config.toml
d_model = 256
vocab_size = 1188
norm_place = "pre"
norm_eps = 1e-06
rope_base = 10700.0
attn_scale = 0.125
tie_embeddings = true
lr_mult_o = 0.629
lr_head = 0.00632
grad_clip = 1.0
schedule = "cos"
batch_tokens = 32768
seq_len = 1024
doc_mask = false
steps = 8136
Each number is 500 + 40 x the weight over its row's rms, rounded and kept within 0 to 999. Layers, rows and columns count from 0. Numbers have three digits each. The size before them is the row's rms in percent of the matrix's.

# layer 12 MLP down (transposed), 704x256, rms 0.0762, rows 61-94, columns 64-127
093:476530512496550546483514499485547449500547409494510495467494481556528480501494487537511570484496500478476363572542581535495498468491450466486496485495496527542503461485466501498475528497495469
099:508530545589539463439495470490529550509555532395519426515459465496513545465483425436425494509520436529487513501464490562482425520552410463530462519503480432538514501500472476466486475496521465
098:474500468518477549477539547505581457488497485589489516458430504497561463497505515474481495535521496506557501538494554511502513563491523457409469427484501492488539594516530455501497472494500457
099:522518528567513527513508455439461455592506484454453503506550549483450439481536583491494524559528505514475510479490489512449530565516541485549561489484495514473459548472500444549543391498572486
095:451509542503513500460482537477460478537490397524509477513502546510486481533542421543510509511564422506472534516472508493529540563443423476557510510499573492415522552473529495501588511514481553
104:537503482480536491418537515524457445521521511443455518459498448546456497524427491504517477390532468519515510606504473565482515577554453487536460497478492521561473520509499457643517566505374478
105:536541541493464457526489491478438420490432543528546486521515447392489580540531549546527583477519479517543490541510468506494513571497464524496451578505440423494525591519528466564452506552586452
098:558477530466536478529515464511525478562483527440548475578528556406498465462515473511602493443573506458456463487533533482500482477475460499510549450466593611495463545509455504500482481425500527
096:456543542434517480526522441495449459513470562478503462518492522450546539437439504539522501489474425456510520512529538510479529494406528548489541553549542507512501544439486515503567463403524510
101:507599410457495506557540444481497557478514432437551480549440458513542461436524582448388523520460520580540522484545518471481466477482455489535539461434520494594490536542447450479506525539483526
093:443535427552470488470524558564481447487530547490597477508520478526490514498540479421492459524552512573533574477486509477506438493472457488521487547546550512531512476550540493498527521449502426
101:547511540435511512520472491505503602491494460576468506530504554500520504502463546485482480497531512469414427483489532538460487469538482458579478516508424459529493472487411450520493543520478525
098:460447497523467447450502463489470521490551479530472455525493544511525484479459517459477524475487534481492507541489399471519467448492496457490509580514521497538490452473528486453446519550534535
093:482497532491523506496503512560498476452515525491435501456535483487369510527394508504462560537456568460490644533479488505529505501513437466564457518457566553512548502515511502443497434450504470
105:480493532478572528519515546456538485486531578491465459436454494481483582519470500579517553470559481422467447567564483491493542469512483505498505544502442435542465467525444522518520470492505484
105:542477469490515497494502464492504471471494505507473505499484458443536513533552507506489546486483462554548560549489480543503490460535472455471581506449485471519427470538498531514447452491559530
101:445556512490475565471479477521493464499561498507588450558523534459584439492469497483381517536495436430497459519451449457503567495501453516439501542534563520533512556532434488459488520541450551
103:493577514529553466495519455432525573543471441516534494545483490517406496475527498493536528485496542563490384503540499573498545515503454481438541502489478532579508506439480488557550544518448487
101:513481471510437525471507538485534488534490453550514487495484488519477522507506457557522494530548539438466519504497589495482495510479492509504445581498474496509496472475465480510531420427556425
101:532507532561520465582462519531454487482470519525436496601460479457465418509455481523522477538542491540476574543428422536481513548573528471530456434515510476480550537514520560515502510472514517
105:560490519469461518485548454451543499539539438493498527453527478431539509526533552499557485484471544554468519471533497510582469540455456498537504508471517562433456526543451525556478456429474516
104:461418501486478564507532448482431501439500496504454486513470488469567516504439573567461525509455441418506540487469502438446499460519466429542470469503452488469487514525561459576427501464482476
104:489530492498559491541562484480484458517487500546503510501482482529468530460534536476483500491523513520488519471542512488510495507474503525475431541498435558525463491512565523495482481514488464
096:438529509499548504497512474491478549559522523470457557474503492553496499444518526529434488621548519531491544462436520482553525415528451539533505410527495574530555553466490465542502487479467475
097:451415557534495539462488505423543543529495443511520515522450519475518543442503525510466485546515493572574534472478485413539440487479499443563519516540502505519406490487562521449464507573492479
100:509527500499468472493532433495535474515457491472518442542467506571498557529510529458549469414482544559532502587509491457612466505528505517505471520509448520491492520483469458533504517513453447
102:497518480490494457502462590505527512488488504480496414494549501515521523536402466524563462478540494488528606445512514573468528522531462574470465433579475543468434445555482493478427535522460464
102:492427532465583477480403547510523471491477513502439451479484496482468483567494481546494575544542513422528445538460510507478465505505462533434498531458481481546503465441512464501439433472537502
106:493506461450518508398451547566496502521505483425537515466453497479449532499466400468440533506569485512462499455564557536536425534457554482463499534544580477513540534532428528475488521533562466
105:506486597434477491581483471536573504487457473485444518473496555439468516546516595480554454475511461449487493463541500510490473490512595509508434464521467531543523476480478478436544495520523488
102:487397548479545497506569471455486474456463474463520505525484519395529474496536518512448563431403447493447568490498505449532548445545530484528462519507538456468482505523527493411450465539538459
096:473488445482559522469511495539455423572467427541498468467476453484599526493489518487388529505482549493448572440418535485461506481489478482477480493500531451511551493487486538470521484540564509
103:456481415556585524540511504440432476510525522466531493513546468555520510496537440456495534503477461519495507513480518501565495534477520484457536496469518427434518448508505498444506521496546514
097:471530524462502467523397526503507494458526534474517525566502535469499447537565504499584518478461525467493483442624512514482484534558495535563492608461490548537498493482551536445532506503442609
# layer 12 MLP gate, 704x256, rms 0.0913, rows 62-94, columns 64-127
099:561457483501518524456467430470559512467522533545487498492456533449507495539493469483449464489518537451490499484505518424514479579499452518477492471562472519460586560448457444492484423538520458
105:513432524525532470481550575529573522471535468481456420450501454467507540499484452556461518523536578501479564490474573434471505507526489493462470462449406505552460489507437498483419512478518481
099:483460513449471499514549501483528553538510511502488521460500495501487495525523473451483502506489555545433567504466505498441513499544509566479449465437519580497569473497454483556490523493500509
091:477559525544583471503469482516445491583530457462463497423508542543455453519518446595501513534507444491461473522434487496538473558519452522537514455572508508559505512497497548486472495524569367
107:462459534582448459547513541520545459573437465468537588489516538447511501455536492528456495527483526507435502518446620471504533478572501459470490555482533492439540581535494443478468552465588507
107:528406526458563504509508469539502459571482525556482581555494450544525538477468484487537424437541569524502590474425511523519487518501508530472500519503503431506543527495540570520549493523546491
101:511469521467491539537470468492502505532494461525441470471469453521516551475604548473542539513524515458467474506451592531497497531489478552462527502476538507503531502500469601536529467453491456
091:547490411479529516482440504531556527491433510508500515491478444448521469510536446530604499477583480552489514530508518451464559489508436496416514475508532484471447523458480535505567402476540516
098:507446492537494488522415538538536478507483535480480479471425405605454542535462519452505493519505487518543508527424548473512470464505585517459553508495549504543529504489525625502492487453498477
096:548539469483469506551494497486561451489478437565483524495440497437483547527530468433572520504469545505469548533532491489467383545510414450462573477447598445528545512530489586494532507429547464
100:525477422532553509484499531522555463485530464486521559466534515463492510524444504527513427523508510444435499574482500453516506460508476462497479573499468515519483497465505568541518525438528494
105:502527483488493511564549463531502474525492512469461550487456462506556439484490491507450525470520562434474535478467448518466487517540521468500467411495498539492483529586559583488571506480556440
092:487451519540543586427496491477542512521514419482479460493481404500524514534424487506516536479510504529517550469523518475526512496475560520490508468476515492515503508616429441471524532503467500
100:511543500546474539490420389572516443513515477446512531467436569447643518571539447503494573511571491550470522515463487474513501474513476505490531441523532543560533511509440516514482466460494458
106:529489425552440530420493502505558412472488469488492465467465458514524510531513506531500506486522539522481550454433463477502548530505449496505448536474475564517485536507537457553596476447601459
103:525529502488467527481514458460532436510409476517514503454520514473506473499511466536532523550531557481457532435533466525542490523501439535423519472519498514515454513528550516426502533446420520
097:455456530489464446496463521544541448452450434494498493558454473467517554486476502565440502407474484429486559460473492459506445534489510532495473493484526501424525513541478588479475513417555455
101:514489483500538532559478499463484499525411517569516576504489506446517528522488485548496539468519542432544488539471460509480492477503499502525556524534496492488515557543474527501501489500472475
101:579454497535546480527413418516524469458477477472532512451440487517505556445530478472555500511530468591491527406541610526475564486517515511447520449434545560565503483566471498475488462575463555
107:487449447552504499515458423550423532431445495485496546455509496535530463490486595472606377545553513511505589523490489521504509492485475547434460464507523472503555551536519461479472531516465518
104:528479494497553541507470439536505408567423448540500418442500500503512494519555443454518487571545551539449595490471491505474586519534503530472514500519530532497528494522435464511524490463503458
105:452513479500529510536435455505437495576494553490523476466503521476497499480573500472414590464463464481458459484449518441543464504471501474460449452529475531570464510505532507452502464509517470
094:469487427524517534452438501574548499496534537445467524523410440503544494577536503500555499498507545460533532431483550542407547493526502481459505462518517456611577538622480501467467521523480406
099:603535502516494484501497499476483440568512527476488510497574458473542521509583510502525497516578575566472555566472453491466484568464496490504477530486443576563481509517470430545442459455479466
099:559492539499454473499496426525503534484491588530539520487459542583478530517564452450467542490527488535527516513494513462469499514559511463543499532480532539452568496449503510496520569508557441
094:487521466510543444519462489491519451461502463452490465501510538537483483559552475575529480534562443509422521518448520510466544521467492499482485381580482523525479481506524505472448495520475456
102:508482513532459536521527515498506421491513555513515461466534491538546479510466496558500483511496492466429487494529448467473509552630486549430510517516519498549520538474558463533471490423545461
105:451485516537524477501502512476427440552551495516500435546534488521515529543473445577489504474525559515467505509552465506573517532517480479602526470487524515545591483509518533569448494534512454
101:573508477496520500500489439552500454439505507483520513502507497441504463564679499499534509538559556519524448482501473476559504529515522508531546497486474501550494566489445545475502468513554576
104:509479472515494527560573486472448462511442497557537497494468520550536493613546469470502524485454505542500501473492471479484503513592522502443548519523465541515487468474459502560533474546496441
093:491526479572494520528469516543481468473496525469508488439470481526457438494534435536516492514500547517474575441451535512440404527552533457536527556534420521555549504432415464516549424508534518
107:584490400572523462472479542512489437450522477489516496454525497520535573555419480501427532583505515514532541543507601436496502535540533520497564488531517510539584549513503484515536497514541473
094:489498514503554487466500522451515442497483565513523503549491533557570520531468490511526486484590505552421498527498471486529468509527483541507484501501457471421522521477518472526541480443601517
# layer 12 MLP up, 704x256, rms 0.0868, rows 62-94, columns 64-127
100:473469507610516494523544478542532493479509498567484473508530492532477508462498495518493499564460499472510507547488562573441564492528493504484525478461519566527452476515397473569530580546537504
100:513523478511563506533483440500510472409431490447497520473460546510517495378492455481506504520474425463554567448484510521516485500575456509488570525508479450503509534515495545469563458499454507
096:554516433534507557506404443522497418507465512477492448559522473517478482501526567511549524438521491491491491474490530484508492488483461460480548504555471497500376595542529507539554551551527423
094:515526486468494506395463490523448509492505410536517519487489560514544479536441491539520504491544506573494461534487496565458474452516503548453511546506477512457492468450489502461474481506557507
105:494503537498505427512484445525512517490508467555540566436485495540565423438493498508522508588447493547537492479416536414444485493523471498518471502480427423435551486449539591478485524511526592
106:517507562541448441488444566519512562480413452501495483486513485467487516459512493544499494518487450431481502593497529433435458584536402533481444465516557518451555570548470521469475486466507455
096:518470498498548488531546517489493518470547476465536509436579488456468471517446489472417473478478533534488524538505457495458475546442501518499487554550507501528420445511509374512544549489435543
091:539545455463488492491499526485494521542539518564501515558494462518507470493445512569522505499506416438582472525476492481511489469515509518461618514501559415463561505453498536514502476488564537
100:495557453464505459467530540516505535380494502456504513528411516616485521495476464432472513493533472521559504535492488534527455411490545555462559502433498471542465448499578555503459542474438461
097:523475545529516520481546537613508521504464519472457555400543597512531486521473416532507532506521551533577499516592487589540528538488527439536476448407410488515497530499459429445425541560492537
099:501550488544484426508404428446442537493489537480525542538500502471507496501485527584481505554502351484431510512465421495488500500497545463511494485588496465444476489468474505532483498433479470
098:452472533535534550501515504486482450515501478395519544446518532500504455546507484551480472493428499451512505496465471450499562499493510512524462405509516548502553517506476553489556523502532430
092:508484511427494475531483565451445514491432477548561461498526554527531541445471484494447451559537517453461490570449536421484462515511446446456518523495507504539495475440529610485488510474479528
108:515506471539489574479478507448489519453467562610451504513448533504417535521491539528560473493495475425501466478439483511440519486509529532535456564571516505483503510443472540502513506512550520
104:469538485501549423530473482458457493523539557487479591534490579446538511491488535518451540461532513501479504541487518494460535500505454493536499471490531508486478470547459515547520542543495493
100:596529502506459532493489608501479551499578516459471560474461482483511460469550500579590526497503504487548517489525471469508395472458514472534557414491502463437572528506492580442494527508550519
103:448481479450547525497502500514530523453494488423481525524413555499536495469444535517492512447454526542452491470501427577509510489485567556531439506524548514453515560540430459525508464459520487
104:452478406537473461626473500563528458481516400505501445562525531523497538480482520532478523519461471485472510472506483383544543446539413520531456491548534414426485512470548510517502500528563578
106:517541544543540537495543476547510473508616524481499512528441510483555461539498550551469497540492473478469506468461527522504584452503475471554515583533484525541487427545462484506504490469488460
104:474455497452480502489495476463469531558497477422443439490478473512563510533536500472499500424506534491436501458474540390417499445522515487521392593477487511478492518509481543507480482508478533
108:485465561570482565519448519511468505480480507527465482511406497499499518455443486536507589494479476405477442481466472459507484479522462546508429534509403472531485533501590526509428500533526454
105:472542481484393520451570538475449487419463472494518554507495484441521588529479438516541448456553515513491515456469491467499420475476457492543528470502559469458530508593500525592509499480502530
087:513432583496512517499581549481491497505471451554465414471468484514487530411552480453455491406506547519431499525528471482603470518506538523475518549502490533474388560434494456590538467463520572
094:532581532502435547557523463433449497522525559450533524479549522468512432501532546500446521467532486577545525542510488466400487470453525459498503577429519529548534485506489462493400544511483442
100:466548483478471480460504530453526462490433483511518496491486464456523532466484463569565486587484613604406489472508503574496457502442484439469474494476538498487560482535551482551510530567530620
099:471450460543420536476492463481496480487524501512413443564542452501418482508576488533468548484475437517545524463439525492561503475443475543545587524479453496420539509517462524530475514477488531
100:597486487475528440555511483507470501439535504448496453436444548553444485580536511446502519490488513591511455485488594493449517498510534597490500466541404489514482460501487501481563496435534432
105:542526464416563488603514469518511514514527519489540475489508531561449481481463578590550505534479530516514505535498474519499574527541439492498470493429501523514515458474496449461466487525444540
103:546496499561536481484483443473569538529539443480457499482439460484477488453501530525540474540473552439492517485492491502481500439446467498410489474513529539546512533539518556519454543484523570
101:498497575592527496516497575518503540449504503497536477512449478526557536490538508527541466481480437442528510511486478492503526518494516509539498574534507447444492521484493491530455456444523486
095:511458553472572464542496494502527540532511510562452515552512554443511536513518523439499445467512525529479524532470528471518516438474466574462502489465540525439558512516617540486529531460495521
104:474502476543526533456557505507457616466464439568536463389505535501522496483482420448495435497526410525494543553526577448580585468478522458510493432589511496505510564513551428529488524491452468
090:448541525449481442454494527423531485490457530462569552564524562515531461509486553508482505457504494512475458508478454454497487537516471553489485491534445436429585501527494544491550525440505547